Part of a small language model's weights: vocabulary 888, no biases in attention or MLP.
Each number is 128 + 24 x the weight over its row's rms, rounded and kept within 0 to 255. Layers, rows and columns count from 0. Numbers have three digits each. The size before them is the row's rms in percent of the matrix's.

# layer 15 MLP up, 512x128, rms 0.314, rows 438-511, columns 0-63
101:119148150103144142120151143161143086127178112165085148136129119159098127131120141135129121141121127118151119084117118155158118158128165147179163135137131105125101125135124163132139116095133089
100:155127083125132125127127126122122125126099126133119087149149187141155155126083154122138164115120088120143105149153119170106115172128095103125136116150102102169150138130163121118146111110176089
098:117123111115118178096159146101083114122132120078152118088141140178167110142112128111139157080129112118109090165125147147143163135081139105135089102117100133104135134143090173099150118121117133
103:140149140132140103114148129103132073109138118133173098154119075120123144133159121065140117112135116138109119137140112193171111130166070118124138134141087122131144147124127101090185137115111073
104:113120131119123159105105100115133152138145156122158130088154173135112135118144122115094142090105108122111126129107128121150098082118143126151125163128141133127157112048125127146108137116169171
101:161127143102130110164093103132137147163113117123087100116146094128169075080107096122166090118143152132157113157143159163107156149139130147143121116149131167145156135150137155114176085099162128
102:090131158171137167158154116135139146123086112129163129113170149096162142119169121116145123153132129124139115116121147153104124126101101132130094118157118112172124128146127132107148129078132121
099:132119141118105128100140151114151113121118143094124117150146141091122119136127134082158161114152122078140132075097151067189116144121122152124081112112103103178148123138123136166132116122113141
102:108161126126153162120141137127134116134126125092145095095132154084148148123121117101142077141176155120099145113098160145105097120135136132136152170090093136146142110113156155105100129091157142
101:149138118117142111161150145147150115157100086121141132158145119119100120145120185132131145122125111120126073151154180128148119168124134130157146096148092100120165142120150124127130134107125104
104:132150110121122143106154095144106122089059113148121119130131099102085134088121123112102137079113112105158118063104108165156096127145119138165109151112135127159161126123149145142102128103152092
092:181097156122128163133143153103091146112115099091115086130132145097146133144119100124092086136153141149120161083118124136169115130114118141156142130148112124159129089141171141125134139129143123
103:142164111141166135090106115094116139127146136124114123135156113157115085152093128173157147095131151147145094109089127115149118114139143105124168141094123134081125103118118144156141114083143146
103:125095096142091099109133131153143131134132095138147113152139130112123130120162104130121145058130122107132086139114143133161082157162136116102119085116151129096139142174111168125104105144118109
099:159148132161091090093124127098149143117168140147079085129112142107133108152148095142111155145146112120148081102115084109143139143137178126130144182084115136117122080096166141094091132142154141
113:146133112161147164155183130085070158173109104149170139107141136133117087124085140139169166119148136119111134097126106134112083102117189148140117105127148117096148117121122122100095119086103140
093:120084165182101175131082143118135121142157095122120120129096116089153098090152135137115116127107146188145150162131151147178095149128150177147124136114119114126123125151140141122187104118131134
095:168151120146147087115156095104158096135151108119121105110153118147128124074158095110136119116115100154174136121143128125139136133117177119148091136100175098148134133178145110085148135130123134
096:123160134136138126120129117149105135141112112153099106115112141101147135102103124072125085188104131117160115160126159162141123164142185121151126119158088090144108104124161170114118151066160114
113:142149133106146146123127112161127120084115154149123143096106122103110089098161116121151068118123110085090125097124131147163137152132140116130158149163166129140132108146108075049126125136106150
095:095146114164140122141118126098145103095103133142162130078147118089141139108109148056149122136101081123114140117118105131144120126104151136116163132094149057102110108117115163142132167110151140
102:131164113166162133099142147116118095151066162109136065145133119163152122127114160166184111132151091139116114097133119153147143173162122134125087131114122149140144115144157135156129102142106147
103:160124121100138153111118135115066107099145125108144113116151095150142133127168157145129125154128118104155102150126134157162116144124092177129146140148121136117128128141161115118143136047137122
097:119156167147149129130117102117116165091065117142108103117143091124147115122157168124101126098129092151140176104174163126167121097106133100147090128116127151142107149124137131127158095144146115
097:143193171127137121148121134094143074131136121155107073158125090149160136114149149149105127127142143080124134083121115129125145103123140109085143124138169116140122118106121082105126101094133179
099:127120154136150101119106113138135140123110098123152133130117152071121126121100144180123151113095093103123121141141158131123136137163166131159125137112117091157105117070125126098110129122111118
106:149133091116158169108092144146163097108101125127141093140126178151110151122153094123164129095137085148095098177098155130142136134098101108106119119046136124124135125147130146171104113104104138
108:136138139128110095129134139160141094124178119130094113145139155108171130155154143128166155118152131125110118085093102125178109077118154138147122117131130133137117115122160104074135143093124053
094:069151133129151119126096148167130105116097090161110164138119111128138151108110112136111126112148105086135076162137125114141045124127151135157136103107107155108171137157125126068111132120109155
097:152132087169122109093121177131154100085105120122122102179131087091137136174135099090131177132147073117106114117155132124098123130130127134122111125114128105117137138131106137160180136096162117
114:140180170153114138138084130111118148140142146127129132162137160087137134101125138119121121131119151152155100100127176168119125089149158167141164096130118107133139099109129128064112134110143194
100:121138139091142101094135145118151128132161159116133111105100108113158118114104158142154089156123128139104074110133108172157138143117069110146125140161124098156158118098122121149090087138155094
086:120138129102164121115089134126121122113118129112090134161107152118106094151118171136159114122179072124104121147135117073140076139117137130174142167091095180106131123153104140128111114085091106
096:153162145116144141115131165103177148130142130145107078148150164140112139107123177114164118107142108105116092121133113130156108105123123119136082151125120131129129098148101122115119126099178114
103:166153166114108098109113125114150105113128134119104088108125158103089113115105151172125117145119149083129124114123141137113131146120177157164131133111115119154120135101083195161129097111130138
093:151146128115166144152161113109092122081121143104121137170145153151112130111121121094172186129176097131112118127128088152146140120109147150121074142120116125123155131137174122115165109106142142
097:078141080115099131101112129103143097149125106136125098113103097140131114079079139131131117114180148143148124092166120097139131123146194148155119162115145106176151148110151128132126119135125121
104:125153114121132134135100084163077119114085080124093125082105102128141147116118133125095123117110104116092126101141125106146131128148144105145085106143118150136111117128111144096086099125134159
101:110130114174162165120116162129157113105120109102162149112142132108133143099115137179144113104132094104159148089100073115091152126121127170144106120099120113092122147109060150132164129108110114
094:130120170109102144131089107116144124143152133160171109160135156128144103100125187135128087111129119151191117128106122107110078083129122147135143080102099140102139139137105142124128124089129110
089:173122115168160106135120112126092155115088135086158146179165145136141110157164103103144102130137120108132094116100143140113123111132162127133144099128137120130158110099137145139120111115157185
099:154161122120085157088094147136133109148121129104097143137125147097141084143105126156103092166116133096131101131122134104145101179133128156199120148100082140102117121098129122121121123105145136
101:181172118101117145079146121134118131089134126077116158126140149164115137120106143116126142161151079147114138101156150106179110125169129146106122099099145149096165152142146147145118129112167131
104:095110104119111113107087117163157118128144143135147115105141125131174171107116134153161103140150077132152143094159119135138134102111106121099133130163124128117096094087122176137118135120131127
107:164105132109132128146112122102159155137113117107099108130166148145111104137100169149120120096097109122132113103130136142127107148085104127109135159104086095138092117098109121135163113165148160
097:177102093101140199145131131155089097115134135130131130145094157141132169125120150144088109121135164118132088111120108159141137100155143189139125101106142120071121103129130113137156144089106165
102:129102127106147146119135114138128106167151112135104171112152143164144168151125120108084119124099145129109076130107084128168124119161123149171114125080107137147144144098080133170131088146110132
091:120130095136108124133140132128159094159120134144148102132125097164127152081072148103156070118123116163116128139109125126130106156142125120164116118128106132111155108133111147132126126162128172
086:125144080127123142137112114141195166108052155108082110138157080141173112127083116080147132092131111140130154108137166121143134157101130123136141138132107133128072121141171148133144145127166151
108:119169135140111095109089108143135127106134179110131103112140136118159128105137166120122104091142191126135100117131087136136142089149118148113125129109149154155119100122110108118152099126099171
094:110106095094149104091121141148142092158116082188159127109130142166094128152135140109132114102126145103134131105149098149158129112071140134126124114114118156179123086116104122132164127119156174
098:132120133131157150145117123102113155148091163157182126105116145106149180085117149066126080165106093160140146161156108100133111167109124164139113121112133139134152107154107137125091122138106166
102:132165101119127129131123161162097134109135144130134147134181163143126088122105156101134162082160084132155134142143128142113107144141099144132163129090133159179144120139114116111126145105127066
096:146109123087132107121127118096087127102120145125149097137118136163137162151171149150118128110124096162133131090131094157132125164154153127135124114102126117152113121099115089127124088119150123
110:139160151147167142115089116119143140126120115160114132108122133158154160119119104109105137166086131110130146103082129161176145156123143156126139118112104131138157105173146127129099164097121120
108:138168133179119120107172114103136135102132128088093084138150170155174102146111136116154137142101092128160170130128094117131127156135132128150101134116106079133146099185137085191130119117120136
090:129108144109129128118129087129103114133106104185096133075119124134095145136129112102138146106086096139153131079126124140088146141080084142118132118072115162132105114161157114139122107127157133
103:108084141118130168132122118125147112130115108173162099097133104138134111126188130144186115114138142142106119130147104100144097153121054131148167168117128123140169104153134125126149122129115136
094:080118149139117089128083169117099146159117127076126096108118160150135150116149148083094090145138079133170114126129145124115116093137133116144140158132124136115112145126160129097133100101148134
102:116133149125111115211123101130164098122084123096167096123128130110143133078106157109142145110134123120136122130147082099163135112166172149105118147119123119119154105105141087138154118147146157
099:094128145103093130116133187117147120122137095110095132115166104119088148117143133151123139151163087156093104125177158164146114128097138173137103104124159117090149092090125146118149123148116142
102:138126092158116113138130149135153150162128136132149127147116139120109159164124138124125141125108128101163094168136116075145149142154124162126106123128064117144170124126146137176135141083105122
096:130140142123136125131125115128104163163159129132123151115156148135135155098123140122125150130179136169098117177169132137122103134093132145081117107122104171118164115147137098047150102082135122
109:144125132144172180120122125077107140095090101129146117134109133117122167128151122137149163040135127155125114113147136155137128093137094140126129110131119101110154125084102109129142143112106181
102:150150131111114140110078117126128122116091128122169140128155139125135097114125145085127108100192119139130123162122122112096173111124097138113096120110110119134127112120132153110087149111119108
096:111128137117136102103127124123094140129071134079153115131137136164140101116122102157103121118114097127152181100103141135169125163133125124126112133181164109095164150096164107171145116107138141
107:109118118117114125142133110135125132117119135144138146112117119150130084092131148081149135152117100137086109121141081181115118095083153142115124137088153126143119126180107135098092115129113151
099:171140129121137174151106071142160139088112160151127107136141128097136139131115102101134065119142130124151100159107141108079142111130152123106097122145102126110135107133144145123159109162103159
078:136168150128124135137099127144170153088147172138112126127160137068124145120090137132110134102097097099105143140152119175171136149172143147167111138148116099130169143131118129121100127112131134
100:099166135109119130102107102083098095145098144111136094068146144117163110134162099174088120188152124123139075131137112134164114129125189090144124116103136090144122154126159108120142115147114106
096:150154112121141148099116105135108082095089126125095110147148136153114127144081119130177126063085098129096147086137128111146120140093165109162116125137142152111154122135147109160118141090116148
101:149124159158080168103111157133120145152122114136118154114099116134176142147116116125119114110110163088135109135126101139136157150103138144110163110150124125102150085142139110115140142086128126
097:110125122105130102119087127129121121110124117118129143099089143086126161122093197116123131104121162071138097098121120114157158102122164148166110105111138099165136148097094160095170139129122142
098:153115128124157104119113135134147163157105157106086137115130113098134137105117140138126102128126083145140101093124148101144134161125148110126107165130103064111078159142120107117163142105127099
# layer 15 MLP down (transposed), 512x128, rms 0.329, rows 438-511, columns 0-63
095:150114153111127098144111120158145095121108107131123126138138160138100148127155176151181159089113147141141145148110093128147174129125123122150132145135114115106104144141129146139136152141116115
112:133121166146110082099094170092119129105149190129071147086117148104129125136118167134108152101108104109137202153143113150108098090124154125183111075138127158123101116121142145135109133117141175
105:077141133128123132084150125158122128108106115124141128119144153182118132114120110112120145129136155124110153106167153138124158149139150104119111115129100126107135138146125117120126124095115121
113:137139138105080167138086129105142177146126157098121081143149146140124118142122124115078140149084092135083144108126151161132119129140116157118121164097119140124128138150118156127110120146125112
097:110123165125178123085132122160155147139130135110110107113161118112138113124096135117125145123122111156147103160161127122116178128122115125108125150121101125162136094125134124130176137093138055
119:174135102154083178169157107160113106135108109126150178140104150160096123170151116116102131116109145125118144134093152159121134121136137118102146135173093115111168114145097128149124127125129119
103:170096163118137103147135109122113110100141105099103103091141152107112093155108120135130082112091151145118133124099137122134105073117143083119123138153123123137171131132127163145157117135107130
101:103121097141064139139114125114144143126133136147111124110115137147082119103130154134108116153117106128097179156131100101159134120148131096179160220092116118108114118152116152131115144150118124
100:118103147138125142135161143100140119125137142110107074090096171124097134106138119119133126131104136174107136128162122141158110160104138133091105113131115122144151161152148122188144155092113172
101:113145159140135153155154152119159122103123159149118141112153134102140113086092154121108131148101089116127114149151161124127157162139124142182145089109102117114098152080120135111142156157093117
106:148097119131160144093144151124093073136137174131139110116121101117188123118109156158115104159161138141116105171127137103113164095106132134139124094176122140143133147152098133144134124132129177
095:131129180153130129124143141133120097151111107157109094106088179131109103112154125132124100122098140097084160144158124146089113147131150097121093143148142133145085102138140151142163172139158169
106:147129116122165124167125145127097127135114122134066125068098080139107137132122163111095105154135125130188107133123121142100106092118096079168152112139111106097143076083111139158157183114130104
087:125112131123086100134136130119114140137104098163138112109155160139151128079103124132140082108105119106161088077132136182117105112112144114175155159149139103108170113162117134122165152143117108
093:110118136156156134160130157153164160141126117087107121127170137140137136141142180110168129120099146129121103137146098139135122123147098140161127043110144120112131132134134100152129094148077169
119:141139119108084127131076132162141123122103149133114144090168133168141116122140126139171114158110059135161119112156150108134151170147169129106123164141123098123092116129158144137085123129126149
098:154110120138120134156150119089164115164146131139082132126164106136120117105115134148174131096153146137154123105147165145133147129097150115065085150156182089121161109145137137141126160130102118
098:162117208107139115135083151133083102158164119085085131156135131148151126109118180128133176142106103160116122178122135102116107129136114171141117139130092121135127126119113126134135118132113100
087:132127139117136165109123144130147125144132090120136136132117169138137106119111147115092092095129144150114119136128129076161160120135125137118116114098142161124084125124136132126120169063128097
112:132122160104043116130126137153122130150094119140110144080115115148114091125139093083154144095089129155177122121151132111137161137144142123120117124139152117144171123149129115113099152156116118
102:133082164089091104143128147108133107153139142125101125134111162149100135125113110170148129141164141157104142149111135099115156041089155136099124144111131161131136131134103129122134131134135088
096:120115117152126102092123084143113098142127111113156116118127104139095161136159124131168120152138083135158084122158146114096120127155138162154123191126130164126142121153126181101116123151152146
108:133127134133108091155098121141103140124151128101124142079103110113141155172116103150122113189144132136168136175124089150119109100124135093173131100169103113138092136168155110171150138145111122
101:123111120098134117100115151132110159139085138135123117190156053127133102154131110117140160088123139113162122152093107099124121129123135135124159149111127150159127140170122127156157111150125140
095:123118160156136176120150121128147139135123126145152112097100152113155135121121104145161104172114095136132110100117091119150130145118103106103164103150150139118188150143135120106113121142137192
097:139143166142132089159162105121120146148118116131131120105111137134141095135143147105148118116136165092149130156109091144135154112128114135104143129126142138147167123154123181133116149107140133
105:103116107141129095131158137152143132096161142101127131138128112159103139133129091151112109153130087144191150163121124154139089134069140106099172146155116076136137126111129138149141119140144097
110:154135152083137132127082140069084149136141098115131119082150140102140131142111154105119140153132156093135083170121103148135167118170113132153141152115110120153162082132147074091122106142108109
087:154125143109151149108135120148134118113150122084114123094156133109139124123130125168129100146151057105169126145125114151133126093096128148118080121106128135128147174128106121135119104106147114
093:159160116147143137158110103128152098134129132147105133146132155131133108105126112114113095128115152137148150127134138137133194119114111083117147213089080165130133103157099075155146141124140125
104:098153144157127111150115119126181091090156126131143138139129166136116145195169133129147155107133134108113135138125083082140099141145157118136134134120148087113168089107179151135132149142152114
112:116138133131120080145161102100111132140105099105128085121078163140124132149102090158143138124137168140065108115088117149141142131094093129133144101144110124125125112120103138113131121091146181
074:142093146138125120127126102100137126129104157152128166120127152169160156117094145113135106146123118136157152124163169119138111147138132138123094143085115141147133160109144114125163132121146166
105:163109117145131161149104129146145134158124123169126128122143153100124164094105135141109158089113163148114134155161098167106138145130089119108099150095124085140149138085079149112147142142154151
105:126135155142089165110134143148123111171126113092088137088104178110151159109126126174078132143161154132153130129154128099136157118124084128116114064154093127117149111152160124141144118121119110
096:138102115117145135111115113084127131079127149134142132098168139129147140102137139093113179123138151150143120142158150104089127108107130163136160173138134133111126096113130100120139102122141100
098:096097126122148144119130141156133126155131139091086104128108122158157107106149158138129123123117122102125113150104145125190110142127101103117113094140170138167126098141099144142144139135082159
111:130100166146104156132153160124116110157127147104129127116111156085158142103113125126123095167113101132090111098126142127160111088128125182152137144172112161161136128158171129119138148130095155
110:131149125111142130115131155133101136152138148131107147148159122121139124150126112096160154112149152121104183130124156107132107181150125046083120131150112139142112119148164173107141127106135118
095:131123110126168084095157120129141155137162168105131104077136083121141128140133066125170127122150168108139095128139139151112124143107166140068120158142107178114165117127131167127137144140103117
080:138134155140202105132112119118104100154091120104104138157142101126121157101105142134173135181135128148171099088132119128103121136134158127182115136079146153162154093100133082136129124124121116
106:128132143098153140168105132145127104180111086077114122127092127104136119149121109144102148140084178129131099104134173117148118137150104160165098132129122179158127104125124125145103159142152147
109:135128138139159108137119143170151114130158118113128105101123132121099169140114152107153109122167126106166162120086125172113123116156114142129152153109108134144168090164115124118161115087157101
089:156130179105131160110149118127121150135162096116165158123102131117170139124105181117169138112107143133144134142109139082133110156128078094118106126138131101112130139115103130113163107102109108
103:141092085105103107140132165162104156120157159115104149124115127059102152152122123178111117117103112096150137161104135151142150117111121128141165122145141129129140096163108117198172163117098106
105:131178092089157129112123140122129125133129068144146090154129151163161135161128140140117131110166124090111105153145111150147102103138113142097118147121120105127121143117132145153107123134159114
106:140141095134146131128126133131135144094120154100102125125071130116135141132153111202137141142135142148139127136092140147129083155126132133105131104133138118129186092108095116149150148154133101
089:096112155128125123113114138122103141128146130100071146140133111127138148113110135152123138157118122137123095140109155111146122147078081098091120069157127160143170113132125136179144142113075136
083:162098129085149091126127125094141113145104140185134149100109145110139100134139132119163119168157124127138147141152113104143172142104135116155164125118126124099166113116159132172133093153094160
105:088140155119121187104090116128139161176135139118162149048100091099141152148126133118117146152146166139159128083165086113172143127157115111130123164116107123096120138135121107121127142145101149
098:131119149111103150122153140149105102150169095153164149156119084150164113139130159106123158134109113121122106127161114131109144109134088128098146097152137117147167104142183124092134140077077104
109:089130116114100082105162113138091120112136118151101160143124089153151167095080158178150120149122160096115082120135161117088136140157143096112139060126169139154102160123160128155119125137129117
089:127098156141154150111126146115132119128140092082123166147129164122144116133096154110165120128109102114110126153127105123142121145143154116136126154145155095105148103146142126127120165121145149
105:110096148155132154162091117146149138155117113101151144121141161099129158145149165150129140107098151130148097153128111112139126145096102106170128162102141108096112120110115119125151165160121182
107:166136122135124160129080111135119146171129119117140097139144169169145105143159129098142149127108095143081121170116131147152113123130119117131154138123109135145135124118099144141121122155139129
107:157123104154149079159164096142103110143116144142093127095106159108125097117121103137104122115130118109123161123144176128148139116104099119100138122123115140081179106116131115147156131113100069
076:133122134161114168108124164128113144099124117101144117124153095121147115139135143148187140138122167126120105109127113138130125158131130138149153096145113065141104188125119126076128091135093194
108:100117135162147139127109147124093120122145126110137187117130110142153172121097129155121146154101083145134073139134149097131135112150122105105122110088136152153115125136154131105123173088123151
089:148155152132125134117146103102144087112109142142102164141117132139105143106100147144165123111147156133122143118099131098112145109132115096092096106160158135143126173151176114125137152095122132
102:114135092107122172118137173149101144170150107145100129072106114125092152138110130116108133184123152074157120121106150159170159107122124130151128114124137145172123131158118108139125154122133109
093:108135127121148136110144162114132122079090134115099137110141138125106166101140081130156120105128147138099132132121118177179128096128120106115154140110136170159123092124136103148101127076166119
102:185134102146142096108149118139093108129159140102103132162114113172149127158135113110141125132143069094123141127157128102125095141146145111098121074132114168170211134133146107111128112097090108
100:110113137174103111127142151117133125116119140155170174149146117118120120146087123112112161138111106104116162144122165153158161119148178060118146085123125166144139101159110067130129105165124116
108:127137131145120152079168125156119136140148154147130107125138134126083141144145155123123144122121150111086132118099074140139126156133153137143118146099135128079114143124114128105151132153141088
113:114166142107148132140187126109121167101115087112122137117123122176111147112129135123124152136104085178158174108111114096147160142166113137087151123110115130154099100105136117162151144130130116
086:118131158136131114081111133158093108103126087137135136123120156140070158088115125128095105124123124115093150159144117054136115102129110104133123122142109142121164132142080108106191111148139143
120:163120146166148112129171101140096115151128137115097137131130097149131164149117153120116142095083117121126128120158154173143101136125158140175115080142108137149114082071136087103147142122129085
096:135153103140131099137127128109089121134116103164107157118110126138152171150120172140154124103160115147114127120089098136112177158120125154150146072154116109129130140160119117096173157139083108
084:140168122091141136119123110082134161146114121153125123112136118103140102114125116132133163121113140123144123143142103129133157127111138148131095121128106118128138199128128110135141104114135129
117:119145109132149129166145145122120136095169121128129168167117148114111166127076135094115124167158179132147117162111120129159107134115144136133139098101145122149133155153139098187127080143160123
108:139102118115126132140133157074143106130115095142153128110157170107123081115135165103137158130157181122148133127165171148147111168091135153143098167168130130123142079137117141119119153151117132
105:112128128101134138145116122096123067157098143142123131126105135074128127160093119150142132115156106124162120150128125164112092095100180134144127140097179140140092114122181142133145138169164100
092:086120120103097192114125150099142135139155100167146171110100125136189153102134109107158154150152126126157135104136116163094131118136147109114113151137122119133092076117089125131157140153174141
096:148135135147112123143151160107118117159160114081166152128124116120154120136151113143152125093126138171105095144142103180100179158126167126130146144131085153088160135126064122148163103125133099